From a checkpoint of a small transformer trained on Wikipedia: width 96, no biases in attention or MLP.
Each number is 128 + 32 x the weight over its row's rms, rounded and kept within 0 to 255. Layers, rows and columns count from 0. Numbers have three digits each. The size before them is the row's rms in percent of the matrix's.

# layer 9 MLP up, 384x96, rms 0.205, rows 83-176, columns 48-95
094:154162108185110118076116160083078121096092127082105134103107102137146080119093118099177089078124132109082174155111140083100122073175167129159155
102:078114148120201120125137136107127117059148124121165114117069105151107111166153164136095179116064145093060118127114122098148129098127133154117129
093:181114119158125078112149174080059080093077116134163116102123119105089102120156119148122146126109121151070091144119110090165130115090155170104126
104:106149161086132140102173076105159091147095116173153110144149160102152113119095096112103124106109105077093146122160117173162098100112172228041121
101:090169122066093132111139076154115104156065133029102138083091111091112150139154100160106093091150097074061138125141152128126127143177132090121174
103:180120132119164133167089154144123118152111094166146120110140130140137161108129155139098118128177131143149167096100186098123129184161121124142117
098:106108180097081132127098098116119165120146145110090188111167096108138151125174094097160156106108091178114158115102102105121086153100108117168054
099:149103147143206156127073083186165169154197060136075163114146132124131143069158167148134184136096143162154132131117081145142082154169157091117113
103:144140077135111145113137141138123118154099093118131116161166140145127200165025111121164097150088132185140140102129141187168099114148045124164136
096:169154140135078132165140165162146110144103109134153178139172147135092129073100184134073136100118160133133097072102076164168113122154188121149106
102:081152162100126153148160182146186089085096104184121130126124117101113133172126118128137055078122104080109088141105100132167126117187105127102140
103:099125163101168144100137142128139143115124109127133137136107071123093114109211046091187132119144060097156152144120112130047117144113145087184128
098:111100107144130144155189097127143143119135148105138169092114070138072124138086166137139094100163141068125075145110152136108182095106151088132123
105:185134101154140151095106096123128129136164114151159107188103094129188143135135136082144143143116087160151127117057138079104149160162161110255157
100:064103128138174094068086147176114137098125082145063116107129105098081173148129206135159131102166158137153153153127127182186145142161166127053124
100:159124167079088151194119094140108140094092128093084133129146182157127089098083126108113102127099162119184136103140162079151123111153091140203097
097:048137108160139130101152147196120204097109146110176121135124141102141173151105115134166150117126137116169139166105153113137136070132095122152056
090:122155122136135116117157221103126116110123134127065102115125184077140079121145171118150104183155115146107164096101181114100127207130164189122186
093:169116165192148145172156084148128155100108157174135187104106138127166134083130110179096117116114130108151080110128118170034139167168143137140169
100:108156139133155123180105132125141087063176190125150135138056130120096069178192104118134174148137103080111052099141136099135121137144091117151164
089:121138125157067090101147064167132135148123131121180098110155140111106111062145105126100124130132118141153123133133058143106132093112130168145165
088:147072131107090121104121161091119131147159122110094155120143175156174121115112113099074123082096067114116124104074162156162154149110147138128121
099:116125105061133148115081131115181092168127121101141136132125143151116123084119125121100065131158132100087144126131123111115100142143108157113147
086:203151067130123090126135164164144125145132146148109117165103113109070104135163140104176114157072146201160077076111142160132168121125176118083133
096:141064121158187084123175127079132124087190065158104120178126120140132042156079133074171138185128157084121168083188142139086112097096089147126099
111:142165071103146166114099142078092119162186139160110161156068109128110115104128204173133120104198091155090156136106125130106110096051138142145083
095:108170068098094140136123109179145123119103151110151163089163178136074133093137226177138080093146114154178159114152167167139157142138106162140102
103:111107093109126108148169072146142187119050170152110182099174164112154139122144082063128161129109171124113101104091127115088148155112068116157144
110:135129128111117091122086097170086132124126076140153177067138149066137106132155181127173126134157156104160148113159174090093154080142126104117188
104:204118125095110141149121100109113115095111100159149136170135123119121111123138125140117136072094123166065148095109155135163122186134127165150147
096:126222135144102110053176097126147102140049183134132118147095130187121119093166145107124155176140146177106069095108165075102089156124137136148140
102:111179138137104123117146135166113124079131114102147136166138174165157180121113095150143112115105139110081108192090089097084152111164106154113136
109:098158136094074134144189133157118203134114064138155132178131101175121122158148158150092164084130077209169120097114114088156108127152121139113146
102:148137112092126134143110143099130110152094096117101129108086150136110131123182210100195186091158148147143127122125103025080133104093156109122092
100:126075089098126125136142100174141125113180152069154114142085110108112147147080125181139074086115163090113148105155154219144157098137117144129139
097:126090100107082126123202150182140158137151109120149118130154194093112112133129158140141114127148109143148120114140138088122080116137089117190194
098:135093092140154121184188120159122142122082093086094155127132163077089122158091122109110165097141149137106106133147076100142092056079091108111108
098:175072074161132121129172114160141114125120035185178153173130140093129143219099149152173096138164108153110100162140102136172136135122139110115088
093:141115151064172126182163113077185198144098077122124144115114124120142135122123078117106153133148173086161112124180077136163163154114108068100132
092:106104069140134163149045171094152095104088127196103107095132069126184125152172133123151177113114166118151152114144156147158143210128123097155174
109:129147103196108142087182201094114163131116142103116110126101144150074113117135122095099094160148104175115086104110112162088150151069102143086156
098:117146119117152176137140146011179090145180156153079083131095148101089154207135124155147085071139161121111135124144097113052123145083143151108073
086:090098131125104083169126119137142156145110118133193087115102090135122160156128142152110200136104156113171121087165119084083190154135114141189099
102:074187170151076132140123161108067125086160086147132176138133115129103124155171154097088158090130128116123102113146118180140087122101137170114067
100:157109197126180128107119116149123086135113167075114069171148146161215099112145095115135173171117162151146149131136100078136130157172143127102078
093:164080175144138141080066139136136123120073098100070114136103149153136162095145178131132169177162222118108084162196115126080128139116119108156141
102:172137119100164099086136151138080155155128115127114131094111137151142091086108177136124124132061148102219166136153094102117088192095125151088143
100:128146121150139082075171166116174150140080100127115185124135048149194158125116112085162118152125147117185181110134226146102098177168099173118090
103:128164142134056120066131163117127141168113138099078113139100064197143164099123135085115097147125082164158103097142153098129117096149168120106195
096:125175143116184185108193155119076095085125186131150091144130130132107111117115129091137136086148138097098070130090094161218136174114103097111125
105:142100172126151095141134104125076054061113085159128134065093135093051147125109078128154068190160164117102168159144147156160123163149140163129156
107:183133135153105121104090147142167114166131122093147098105112073105088139141127150157072087174131126085096137094127103104182105089110150134113116
106:081142144159168099126120057143127125132162195103127142104112078168123115154141090162144121114118116074093059168143049151092081129084126147083094
102:109120131130160143122146133138059084120148126112130175161148152096189088146118147191102179225126105119127138090141152104122120161102133132171126
098:074152182109150094178127119160142143159144137058134116122126080128119156067180082107113176145137108115110129136135104146063142128184149110148114
095:091118133105158168116121134158167129118158150181192151133139112158127129116163063111045134116142150086133125131128120128136132088110141091150098
101:111103138102139055130140154182100155112196166107121143126106124063126153116137161157138136148128080182165129152108093120073155085141119163160167
101:098130157130143167121138100175149091184151113111108130140131068103123141118146116082114078125200154148124124141108165081124155106115056044186180
092:143151094182078204090093066115087110121113216104104105178127159130125127138090025165113082186111096179140095127109123085134124153119165130174164
099:140097102097074157169167131138118055155171075141174110141173142139169105110169117121124159120163165139126110145206170201096130088134097087163129
109:095079170087100111119107083097126107134152139136090130112156152130141112196113147136183144106141076099178171119123117131117144137111131125119163
107:119136153127161143150170199168179160109092103139124105159063110087180115181147148161137122153116098139084170132158120114140059138209136131085127
103:104147141135116157207113147205168148145102081125081142130127035100081100173157167175152213080078106151153116094129130103143100080144147067082206
105:146112115209116079186129153109120143136083118140081124070109139180111078089131131139127142080139153182167181102155166122108150123134138120117099
112:115119109123077101115155108177130182165109174087135154173135154198109135116125163183118156155107118100155133175195126124102151138094103180100138
090:034096136121110104154159083038162120103149087100137152086177126148140141088099143152117148136199104132157148149134151104141197122112116105125194
103:108068145061080142141143119071114122139159100148057130123122103073135124140119051102139147131136119199114169141108181128163101163112153097099130
099:102090088137150176163224149114168176073185100073132101182097144112148132146133188144153125180165184152131119120140086164181110134113125119155136
091:070174116067096085103151149088124113106119086067128155191175133070030142127192162119091118148158151133174129148127102138137158140091132145062140
095:199115107184078142066123183096154128193140119132122182166184085117088113124079137117136123119141144115184128130134141172125105125152158136132232
105:142149154137147102119122121131104156103107184131151165104047072101097103097083171109127117153097160109141082160104198140090145124093133140118099
099:139118061123086135105179143126165187126121177087075097127153117092176067125143112064176149187139172144125107159124145146088117121132124126077098
096:143147111132126127100136143169059153152107179141133154108142173150056105144108087138106138125164145121162137073181178148137081089063169167111153
102:107135142122104086180098157089074161155161190128109039132108110124153119159146141100149175124189101140112159108139139129196168144149131108114082
090:139108144173096111164114100120131130113113142121155130163142189123114084159148094094150077135065119071123128141190153087125085097153166096139178
104:147096055150129147122183079106109106120139096120103114083061129108139165146132120111149154115170160136167138133108119109130062152164097162100154
098:189143186123157135144103110147181165111112189133079141115117113119096091139151198154118126069106102118129106124148056146199208105136146177128128
097:123172135158131123048111109091140112102095134191096139141155080148172091112094102207130158082138193114173126147125114103087090139079125076106116
099:043091108118102154162108106146124112147117182127195090182127117077121117100157125084124145146128087180076141107135101118147102108096107097118098
103:169126111120158122079088143096153157113135111115075136157109115134106112168110140125173096151102104142075121119147147035110140127126121122133129
098:122155061109139135145119008123155113122121168095134133169093148181148130135151102105152154106118087139061193117138123151112112179163089130134133
096:142123124142186150106141172109131123090129113062148142112089143118092112119119165091129154148084100122152182101118119123115116123102163085166150
101:170125193114153140133156159158104069145096149140147107133084106116131012124108133143092142150136080162132102084092135157130158120169076082140077
111:090078150117145118138130069080126113140153146083126113184079130163032123170097160121101122111158067112157138141106144102115149102124096129129103
104:097127107128156044133096123109159119090115163126099112058135104142131160121150115159095110164119143115131159122077118090182158173121142129163150
086:132154140150136089163151103091133119142118125071104109062103127095148149218152112183122119148118082138067102165063113179132157145162085168106103
091:181127088094187153103142167181081154116131158118172137107075119077109088128142133106145187046085119137138144101157139107064094122150140113072139
089:150142138131135184146103137114120110183130089197090096147139178148102209179153156173102145138099146149168156085155099154128133164103135086156101
104:165141140138142148137110077129167123078121108190083021127177163118124127192094075076119168074170113102148121075111120109136184099140146114097132
101:169190154029085158135109091084153078168143145161100104140166113150130110095113132163136143131128116134118077160157135132168149114149115074078126
098:174097116144122087131119136102107129135104150144134092135039151129126137146130105093123140106166114121152061148095169160190072135194115130074179
094:126140097128104134114090036154135110090142114112065090092116147125123099104131125159121109105146105151161180091156172009150162133121177208141115
101:117150144125159024070125118094070155143126082112136100118175079146093146144094151159060082177078120122129099089175193155116126130160135162133109
091:094188108172148180113165111145175140099049077134100111078098104160107131155078114103131149091182162125115074125194121182124169135128120155174116
# layer 9 MLP down (transposed), 384x96, rms 0.196, rows 83-176, columns 48-95
101:142091135177169123150135144089150114145084154128134179205102156102170087120117108111082164139078116123137120146090153118157157177164089154139073
099:106098165120121107060106160150118120084128115132160183086098164103117076157075137144140140106189156084132151110130055168228139134116120152093130
092:141207138133113129183063090131195162142132122102135119116162125143101169110128138165143121117186152102166122067128070119098108133178147156177093
104:111107122112148125107197109091095161072118172126136183208134138111134055130149120120111069128101137124111106067174113119100146141173083169099157
102:080082144109114164129144188158126094182164105156184117145129159102099057134108126098129168138143166183195108100137099190142124099152135151081104
098:122126087128107189129109128093154168137100108141165076111119117180088100074172135153158131142100106134129091190160103090101192157102102131088153
100:153165147091142103173120078072184121197177099148152200085168136105112114092145196097137160173066162125135111121132175131165173150113161158172114
103:179105150113129065125087125135144153119080106165118149134142178135089099103089113143123096104099101170137170054179137089090120096129089097103130
105:226166167108143124189070076185123110152099111115161115112045066078142099092074099146103071117149091162147093122145159118121137118147131125109169
099:151109145159177143107058115153094112123098174140071140156106092167087179134100070174189158134131116114165145131103151115102144143150138141140068
097:147107107151095139097095086099109126120122139191152128138127142133112120111104094106086047111125169171143181169102104111072084215115124155184106
098:135101142084117194181082115117200093153109076057095200097156081183159138133140244139103178144180154130160112117118139135173149119107178174126129
099:134139144107156112088102132051123164101138141187169083150122146137157158147159115086152086136037133111095110090115101127117081111124136136099119
107:166118137153123134133124100154150154135121155104165227134112113135177122097141136137182103115117181143143120139115069162141097135149136100118179
099:207081142093128167108146079123094141104148149171094090116153154145145093081173144157107106137140122159123135127129110142133145112135127112129115
105:172132149093158181142121094137115135109163111135177131149126094173114137092204139080140064141093115106161140131128123140183125117119133099094146
098:107146154097080129148118161133141048100129161136161102173120147079118073126082133128060135149171116158083145071117131166131138171112132081170186
089:122119149101151154108137099150157155135089174068131089135114217028127142120137141129188166103099131112137134132187159120110128082155121050130107
090:180101076148084152197171106136114104137110138182144120099119157086106135121075115146185156187136132121129162160114110154179120111122151144139132
101:105116075102149140122175119114077132133091118150100124120108164043124160068072150142084115142144106128111108105106118155136173157091169118089115
097:110093101115087128080142197135127089120123143147164152138125100101104117112070122150118185146123151156088138154167167068150141114131111064106116
099:168109197109085098135093121166085128144149065071133152112110121182121125154150135093152176151120176093081177176111146060123111143139153102159112
104:042144151089082152096111163107064089115112115151170105114180174180109142097068073074176078143148137149158122124180084156141080114130131103126149
092:184057045125093142131142083150105172099125181123083103083171163140109120092167102168071070157120119065123172128126111148106139109105097124105140
098:085189123176164180111139130053137182135145123162145101132168125178132115136168123119117098168144111122172166148094080103144148151073125143102134
106:097165126127132135107121114117156137081115148122057161079091119153161175122090119162162113130141139120062123096106129212178133067088146118180158
099:220161127115115082129128092149156137138096096070182129131134078063150132116128111107091138178078181127172109135096140065107139159117126126117163
107:051128119141112119157093084085124146130111136113081146164095153168133122140149137063117105143093094104175125108132088094144113087128114145135113
107:149135094194164100113128125129104097100149138157102141210141098110120093187109150138114106112147178059135122135176157129069187128172155114175116
096:161125143159207185106063079122139128133104133136130118146112180126111150125092162146113140149131084124110117101119129152187164146156114213175178
099:100155112083140145080158130069108134166162124121126098154146149065167114143136165160115109112137143065163150161142160143139095105147133082071156
105:087111177141090136133163166114171127118115104084147154132117122138129165172126111079140120111124111083168130069072112108132117082084165159139086
104:170162123113087171107127132094103119128134173134147109124128118067107097165103079121176122168137102174085242146124167104154102135100099109155089
099:180107151134042086097177144142116090161107143087143157153173107167068109114143127126115148108128173103165141103118136138128103072178146112109096
097:162157135157077158152136104129120160080167174124194150184124135152141036147117183151175118117138161156124132227158164119094106145166146125077126
099:160039126150113161111115154155142103126157195135150131112173068100161150127128138138143148138154146145123160124096182119112103169161088079126100
098:112147144159173188134128137168141116090091161057092118142103080109129099127153171166115067132114098139164089188121089150120132163171154139172092
107:090146121177145146147109080071127139125049067212082132108154142083153163080133101161118143173141137110131137121105105143069098093104140162108142
094:140132127121115169163102166114117126139129119144144106121124196118140129136102105148134074146169181131115088152189185113110146153038181139104121
092:090179124119158101131089138124114177129183147107136132147124141129168111148124070138123105118210071122109116098097117101168132120143081072131103
107:065083105155056069126068094139145096063153151110178131051140111107124143085115176154084170121127182109099141127131148121160095107082079117118112
094:155126145166144161131187146154125115110065126183185100161108158199147133174116152141125115141132149122188156166056163137145154093143096177162114
095:077123114149113055093161149129060170120054118092180177118075126117129132130166132076084171155140166148143164150140121123108042106156115119092115
101:122148129142103166099071083108151076116151165199158082146141150133166087103099150093195187148095111037129157122098084098125084163176153121156128
107:148144128090082098104106139118134172110136140113138136124107083087117090123141135028115104137134129098111093112118080125091107126142155123093106
095:101163133096127157152088136085153179189101109139104160090094184075154115135160149137147095105187150060079114158156149141164165171145127153105106
100:130177131137188183115148077108122118120137135124194137149189156159185162058137106154116087103123133082083109107100132078170151134071127168157196
103:050093095136166107178100151146130080145187120117140103094067088135156167095113181123095180136166169178098132081166085095107123056136086156145115
099:153113067145137140122152098172046214153134093101145127112115095176182123109169154142144120124178142173125130079072161083141087161073161125142127
091:072107100087064133112165104097116150099098128118118042136144143116109093142140225188139116107158149140152069150073122132176118154113150097147140
106:142199135104113184129097137099066145141128153176150101065145098056173065114128097135158110160082097120118187130105179051115126171182127115167138
105:158118104068125116155125119071103124101129119151082119078123117125169136123156074121214124139136179117081150077152122122121116184117169139110143
104:135112122080209076135155141154145094129090132124136089060109179125134074134167131145105144163135168104164142138082141137149077088120073093116096
100:118002111130140134148172130131109098166118109123178153036122105121151097156146093159115117076155122072169158158110143128162148097058168141128155
098:105096152168151154118091171118110191159143145051125151122139192089109127173132114151173097114128139148181138156202082076136107124130145105117128
096:107142071117113119088146117130096059103099167106152091119075135203092171173155080156125140111083112119121101128122164100160099110087116123140078
105:136184167110101145122103160067165119155119113099160049129154082159158146172107159128125133160134113073158155109146121151185122111171121101039083
101:147170143159113134132086107124103199088151103183178102159142121162114209106136121188122099103151150129132071108107163087097148094090183116151082
098:131114137165172143154133139145117100099185090149125120193142068146125148095105084056139200073119131142110092098154069130176170127138106144152149
096:118122111172122147093161078106082115131119133093159137181113081103155102122106149099115199155143137114125163133095203088156142104180162148116092
101:127145098091126158115153139107186172140141097151130145112152158166133199119142164141134107122125186122144123131142177092180091123210159162090110
101:122109107124136078177087131169124136126115096170093088105142132116142087121112166113092171144190124148185094138206187114111137083099132214133199
101:132165148039137184158067118094160146096080123094108091097076167136081087058130151117136124083132111146144122144143190078091108151088130133122085
101:156141130081129170081131137112139143072115121080096152143146133092142169159123156148145132027125143119125116142139140106148151121207124123147138
105:089123109142094114136108124155133049125108123058108101104140078157149131167164104158120175120155178070137108082131101087145139173091111111109181
092:134132132149087084108159111114099133076125159149107110151126061149128159143081109112099100139079120106115156121128139108113101180149134055118154
102:186188123127157166091077179102167133098080245151147094167128109201147171096159119126122140146118095115120191099162122120134153116117171157125116
099:102125157163182127118145116218135127150078136176121037146049151154136123154060145133171115149162094193155117170123100101107136132146144096156083
097:032183144118147131109129112122076124144171056114189123119142113186178129081166126146122093173119114109114128124161155132150084127133149131140128
088:162098087171145132135132133114071100144134149103133120177140087174112185159136177105147125147100116068099077146134200159180113174137131174136146
104:143090083162162104163120076068143110119108108144115099109151128152058081121106124183167109158117177155103154160113177121151125060080181110140112
105:131114146116126115103135174096099093106105135142102139118156117092143093154172148112209036175136142139092070119060103173087096123188134125150195
095:125122086102092175182131115168138170133135141077110116117043107149140116168074085144116079094118131114083136149087084079161117170151109112116114
099:165144162096155170137195119086116173160094163141174113114119084110087120146104118166103139192136091128156144165154124112098145143159103194167158
097:157128136076147117080129140133066117173107120166111091126115182150135156141120135066125086191173095104198120062081148104112138165143103156143170
105:127189095144157160119034105146130090115097080141131104162128121066177172198130118091121158103161113162144187128098119072139196162099147123167093
099:136140138100175117113122089143086139116140133155196220138106107179077128115111156166152144120141163086044155114205187133154107116114127086179172
099:137199146145120142124117190181113155124138131110093171137117074119137188112104104081150151087126075134068174109096111159200153128203177168113101
099:123148077100160103138139159146114147121132080093158114074108119065133092129113112183106116154155184091178179152150164082115150151128175147183156
104:116127119173131124110178169103106135144107118063103132166127174208142125087135101118078116056129112108211148111131151107123177080109061137122086
099:124132111125108081106123110134129118192153107030126059088143099125128161157158101104156064151155147090145143146118081089194111164142156118060152
104:084035145111145138153136109195151146104079104175125107119158152098074137153131087159097117095122114116124169162163119183140148123144140159080080
106:075129141119091168158134189110152096154112105197101101180088118148117123140077110115147076122178162149172099102154147155163139068159149116171119
102:083150135140152134124111144125111119089086105128023129140139127148088075107114090150201095164225157115154166110144153102136170168156153116101161
105:120154133183103140097119074164131116109155149090181145151141217154161139112138092151175141099128139123115134147141139190103120174151117137101183
094:142138097060092120069092123139118146130078149099095074100221120132130156143127142176153111130110105172147136124083137113137169167113138231142126
094:059134140144092204138127178122141135124140130099173130146192179073097199105111162083104096124139147127226106121127117127145159035161118142164195
099:117155158147128144140163121188081121153068130100093108165131099156158165086142042061080137176113132107086157117086121135122153179127162202154173
100:123120096142144133105107106096135101138090172149109189078170137098180108152182089086122121146132159107130124136135088083062115114101185116128150
100:111158137074134161174167061167143146084129133171119095138086154206171107176149135112106134093124095085165150152166172112154163082141190167107081
097:204116125133165147149069098138090106109150128162110138117126133140140097097091154144138092131124119182159129134137164146142109115077097152160129
096:111100154100170152108090152190128141148141076133195105170136112161168095170165073106082105123151150131130108171087114109070102114166137127164142
105:159125126146151109113104177132169205172091104142133105114152112138157136160130180132173135112153117104038200124112101150119141094144118128145074
094:152097131086131158173114160167115112145147096138133128068126137060102108159127154100130119116135131095141155153125122123153124135097102140096095
# layer 9 MLP gate, 384x96, rms 0.202, rows 84-177, columns 48-95
102:119103090139139159080122108195096112093131165109126175096153147136168138176126188170113120145176106161068176110111140154143118210142089118165187
099:105095094130116222108187119150090147130134141147110115128163118143109108125070092127116182139102088148190123139125124156116135113071103078213126
104:164118146130123080121109136172123107149143165117105175140094148174125069162170179021218150103162172081123229125126130109137142103153109142142139
104:123094098107163067138127128146120160143167149122082130138134172070153093146172146131116090118113049111133166173171163139152179139121140097124099
094:172128101065142132137073149097230099169095087140122097078104119108120169095163124159133109113145128148064128137135133114151195138150133168139146
091:177141172132126191119128141127126137184181114227098162157162183147177124098144152115105076200125152108099047094118093147067088144106084144150157
099:090166136125140088157135190126108092129154150117079105075139106112200159130100153113115063124188184138168140111129118093122119088113180122102191
098:092038159143109063088136156168121077106166133130134194129114108158087115149125137102135163044151114112158118139114096150162166127148150159076112
104:088111087142124146127096144163065163119142178110126093120180127154222154112125138064176136148162090159145106098122093072117180089126186137121135
096:194136128154159076110112121130145204084118132144094165119156130132141128123101106177061129108128144168124152141092204113088081151140071107115124
103:165131131122128143150178127152044177154172104106128167133135110132102089122163143112135140164108103117088140130119113141122121117191081079088093
098:134088073144085111107115044092134133104120182155151124140149152075052151137099142152140080133109168146143128130173179161099166179084145184134107
104:094137135109073133098172137125115133135104142134076207138174115103125119143123174071134128126144139188148158131082132139141082061099176114126171
088:155135134154108211114129093105193128134082143152072106154147125111119090121122153102161078087204102117144133122162135077089078174163152096155123
100:129098178073151146139132126179162157145156125136070142101143124178136152134072137142173135155129170171065132110149125124146170122228126118134054
102:122075088111101091105117144169050159131107138117146168131174169104135153105119126177208065168135105125172191180121183131089077126100130100105085
082:121110112163177127120154145105116064139112153119027097144123160025188089149120141162100140160160147144104147149083112079099085166113108140156075
090:136108118163152147076142145121116097189067164187160125080127119074118102120129117114181166168102136136115153157160115095109166179134134138123055
105:134101121067134103100141149172128132120151135057098135156105074188111114097126148070092173119142142151149126137140146151122083165141100163192173
087:094133148102115129166153103124132107097153182136021105094097218115126183129163143134115158126168096132132188092153115150098148145136167128147126
095:162116084147132120171074125093127192143106107135094172107121147134177143091131133080085149094069119080120153096123163162088179139097151142094144
098:149111158149178102140133085108165148096109165137111140171090090166093072113119171146078120110129131126113160125123133153130123122093121118130098
091:115144208090110116149093087116117109160142130118162197085103134128103108094103125111150110108144110115130113173134126109075171134148094167160091
097:080142108138148115095091098148112084138144141097142101094157120130099169127112106145125118181121113179177134146185078096151144114132115125110142
111:177170066119131145162151144107164099188153174133129168092117134167133148116093108139196088156125139060072174087118138128102098100088133136158066
101:203124046141121157130128112155155122117109136116140083097110108137123121093081130146149061126097121139084101140164176154104115135129117180141114
095:087080115182126157199108177171160144106151102117130095138148094099130028126156130179125178169129135132106161074066137119101106146105066222115128
107:125131129131167133096152158090139073150149159151090148195084082169124121095133115160055101099107145124112102112131090149130138154175168120115122
102:177093091080114072158066097127158070091090117137120107134180115131115152111088110111135109142124143142130060091181107130151118170164144137141109
103:154129107108113180098098122120100071094149119178119124176102110110132095106074202140132102133174156139115110182182174132116115143162113109156125
105:125142182104152103129111152130152159104128140136100194125130112205156123144130101100087145134087118132141108132183122133125111129171121212121099
103:151185093118094122130156084141089095129105087176151041122121111126180115122033122133089121127132115131208115104108087155080106130168151111120121
098:157097193143120126109175107149197152119150126102137104113112181148120088147116138174080128157104147201136135140151140163149127127083131112164088
104:095150103152069136136120144133145172091097133186157129197119119181124063089110107094195145125126126106102143107165177185158123117116106132139162
098:121099090184154082154179139111104157159093098142083125131062063125118149113100117144087118166149087104136141100127067139124155120151128144074120
103:165148104091083117151125093155112123167144158120139139155103108188171118129126067093145102109158182110173146084157194113086178097127165095139142
105:142095088137145150179119149133120146132144188048130124154116137106094150130119133094144146091104143118121144126126149112154104141117163128187141
095:078136136077147059129096158191115131104157152153117095134121106145135126099106096127184169138133159097108124081120132120105108121168139116156128
097:120103112110153112162099173119140096105139129129218130143110103126110136139121088106153141102120194149140112094156146160108127158091067158128106
110:182171157114154142103123109135097070147154131146138142174122107182148145120126061108179094160089121136119188099132069070111047143102161102195106
096:127169157080157150155188134162095163100072113143147121134098181123099168165103107165134138146121144158140086108112081087120117132120069070128111
090:095149126196114140062151143117126121133091169110125108143149133103096148103127141153140110124209101185143168131092096169114109119044099143105120
098:170192103115151130157083146134182169128093153116131169093125188182142169099130173138089063083183120188122132126180135111133145145137104140161150
102:168100166123144062075162141095101149105165215088106109172132097138124104159154092133168121165149121164172142119175075123099123107076138117135072
094:150084143148068072122121115158079207097124139150083037185149117142134122053133106114115171115125153174128109113207139078123094133124151121130109
103:123177081091133186084102177156163085120144136129152085154138118113098143127136119128164142105180165162083188130138100182151154144085118141168085
105:133158082089088201189125120112119137158192147158113091138068098188138141140116160092130119102146109157151123103161140085132126111113083194159116
096:181172164086152150136152160156145131162070124146136144076063075124127158130123167149109150126134123114115125091178165110142131134117095148111138
102:156122121098145160126180117078141152167140144105180125131170118136096134084164090089133070173115131127165121129116159132143125112169134160093118
109:174114117111124154173124148110095149145116156137121148121147181129097142111080117145143096186130110139141147133121202112145130121124135195084123
108:131138142067112119123176150161120150127081123116098120192181143130124152161081114156125137119134104180106072172141111124110146133184098133198084
109:162157130148112124130044166154145120114113116150101122162141088113119122129099137194173148104167108135098144110078114149124108131135071107186185
111:116143080046121127134101141139081176122091155142126087156149157150133162088173101145101128174143147155110166176187148240103120134077122165167137
090:138112143155070177086093173098123132113062102093159131096136116185169168122123100108112152142137139133145167144166200162093180138139174174154140
100:088082125084164111165092082166144158113130128142140138124171093094197134094070091135089089063167152094123074129102135150128134142146134155096144
104:115161129149137130130069133176066177126138115163093127142126067155127088133117127131091148134069079156154177141121107192143135092144084099130140
101:165177119108143159089131119075142090173112150134108173112114093207095191117095133128128088096157176119138102055162077106139143096134063112115137
093:089130143140108139149112094127092115116145139150183110127101137090107165050148161090161179147082144192130175131124142100126143095072152146133117
099:087100076119158133113097126152082080130134109180084142076137162076187202101135085162112128062148154140088122138148105215082135130080106152163128
108:171074134124084135147143169119135177077105117190130144146163131151163117097099173069174113149135187105094127156132115140073174110151163092191140
102:144112230173099109051117101123134170142102186143146146109134085120179100098130053106101114117190134082047141083127090179082152137092156076144156
109:129116187171065169087135151144148108130156120104183182138109150190088145141150117136089108105144145094149134064173095088141103101103155179146123
103:108069091157146110117166121109107176097135127119086154127166148115062125137132171128175099088090152154204086090160148153140195107163160097127116
103:174147141072141179156121126128120131103119142104104187166150186147068116096159196184120126127166147118122109141169160119118170164170138124080041
098:118127163169133126085075188113147132063087133120186112151207094117083152116058102132108137112135101108146138081101161104075092103138164147159145
097:150118075143108080078085130096068108189091185134108120197129144162115125035159131129155082131171143121180148145167145123131108114123151091112140
098:129091118191129175086098157175142121205097147168098189137181116150123139179125162068093089065147097090072125171152105123153147113154109121140113
096:095127097102139136126118114125095138203160102191096142099118167147081125095078196207148124186124094199118138176116107131133135155132155126111140
094:062081129111149130180134069121037140132126113111145176074116084094119118148094124128132124162142088121150099115181128123148125155113134176133083
107:176107141117117140104167101175073135130139182086147214158148229169095181108121146120094115173099116139127161104132181104088134144105112153086111
101:150088130124166061130169134101174169110117163100141073108118099140145109107135170081116088157069107158107113160141094129109141065150106102123128
090:158169118153103134124108084086153146111105105129159176158199129158122148125190088120181094133152096147142221104156156166133163137123144127134121
102:091108133128148182136158110129100125133106104152088166140069138104090182081126152107133077140130120139162134117112129134195176176175119160149113
099:158121062104125125132068095173130132120121133139144144080103090116166139124105124111119143142130209188150099141096130112143085140141107187081121
101:157087155125172156075112231173093075152108173129089070176090067113086124139082123203138096141129075140112137113125120117110173093150131126176110
100:110066090105055134130091112112103155128103115176168092120129179112100152148126124125128123114138135119139125159118144136100089122047172168122059
105:100072128076119098101119152100130141176148182141061072129115140135110136160151099147138161142130128163079121134109120091116102180164108121117120
094:131104157162073143121080094160170104142191090084190149188140120164174159109107112142082082094130173117083153138119141192176138168108111129129115
113:104089143102043159143131157108089116111115166106147130123110135151202181142186150091152137157102144125120125113171186157135183104116089083171141
093:147113080155154123154092081188110147207126160112118097102107139134065139133174093096174132139166099096104168131100139139222125181134129134103118
104:141161142164101177172139083109126124113127107181155104100138106120166208134102105166104110162157094106092113126150165130101185144095156162172115
099:117132121103131144136163137112122118114158117137124087121181221103138140157143145191143055116140106086116101108158174117126124091144087157115081
114:090154085097141118156171114065123198120108147193127122157151144160140127175143161128059121108129108129129072099150095169158156125143154129132125
102:121069137089140125129074079142098122129098103146152116111203126063152182121167125190141172125130141063119201146129138185116173176141141133098074
089:156129147157091091128086116144086155100118073147110145090111073151120122103129061121094105133120100137124120121122074107172134143114114177130161
095:110148099119127148123082121166150078148120162113095137094125157146158099152087088117137073190149178132099133112186082090144106064079109148086109
097:162113222125084141098179119144103094157130122082139086109153154161152147115106146058062123158167092109125114213096162103101158146166182176070174
096:092123084141098085109200142124128192060120111060194166127160106133122138110128133132131111096157096109093095179108141126115150082117174179149128
104:157090127146102122108097081096128134146132112094116100109178056167105095146177110110219095116169121132159146137119113096154126157121178047174131
090:111114160153137126108085187203161079101190160114126138084208156111177160194102121156151100132162121173183139113137099147142181121172102085122123
094:067060128133145078083131038147120179146111108163093097100153132095127178114155105116089125173165142142154149088168147139084144110092146138067158
103:116103186195121121133107130139149154100174128103123183156142129168184171119106188135184136107179094107054099097137072153117145082121143111120173
094:120147111092118131148120121134137188135157163178149164147090161144122148092153175129125102182074141189196187079150150183118082102103127104142097
106:116101154097165136099200118153158159175172104056107170137119076168142098133089133135147190141123121133137110120162118136126220121140145174129121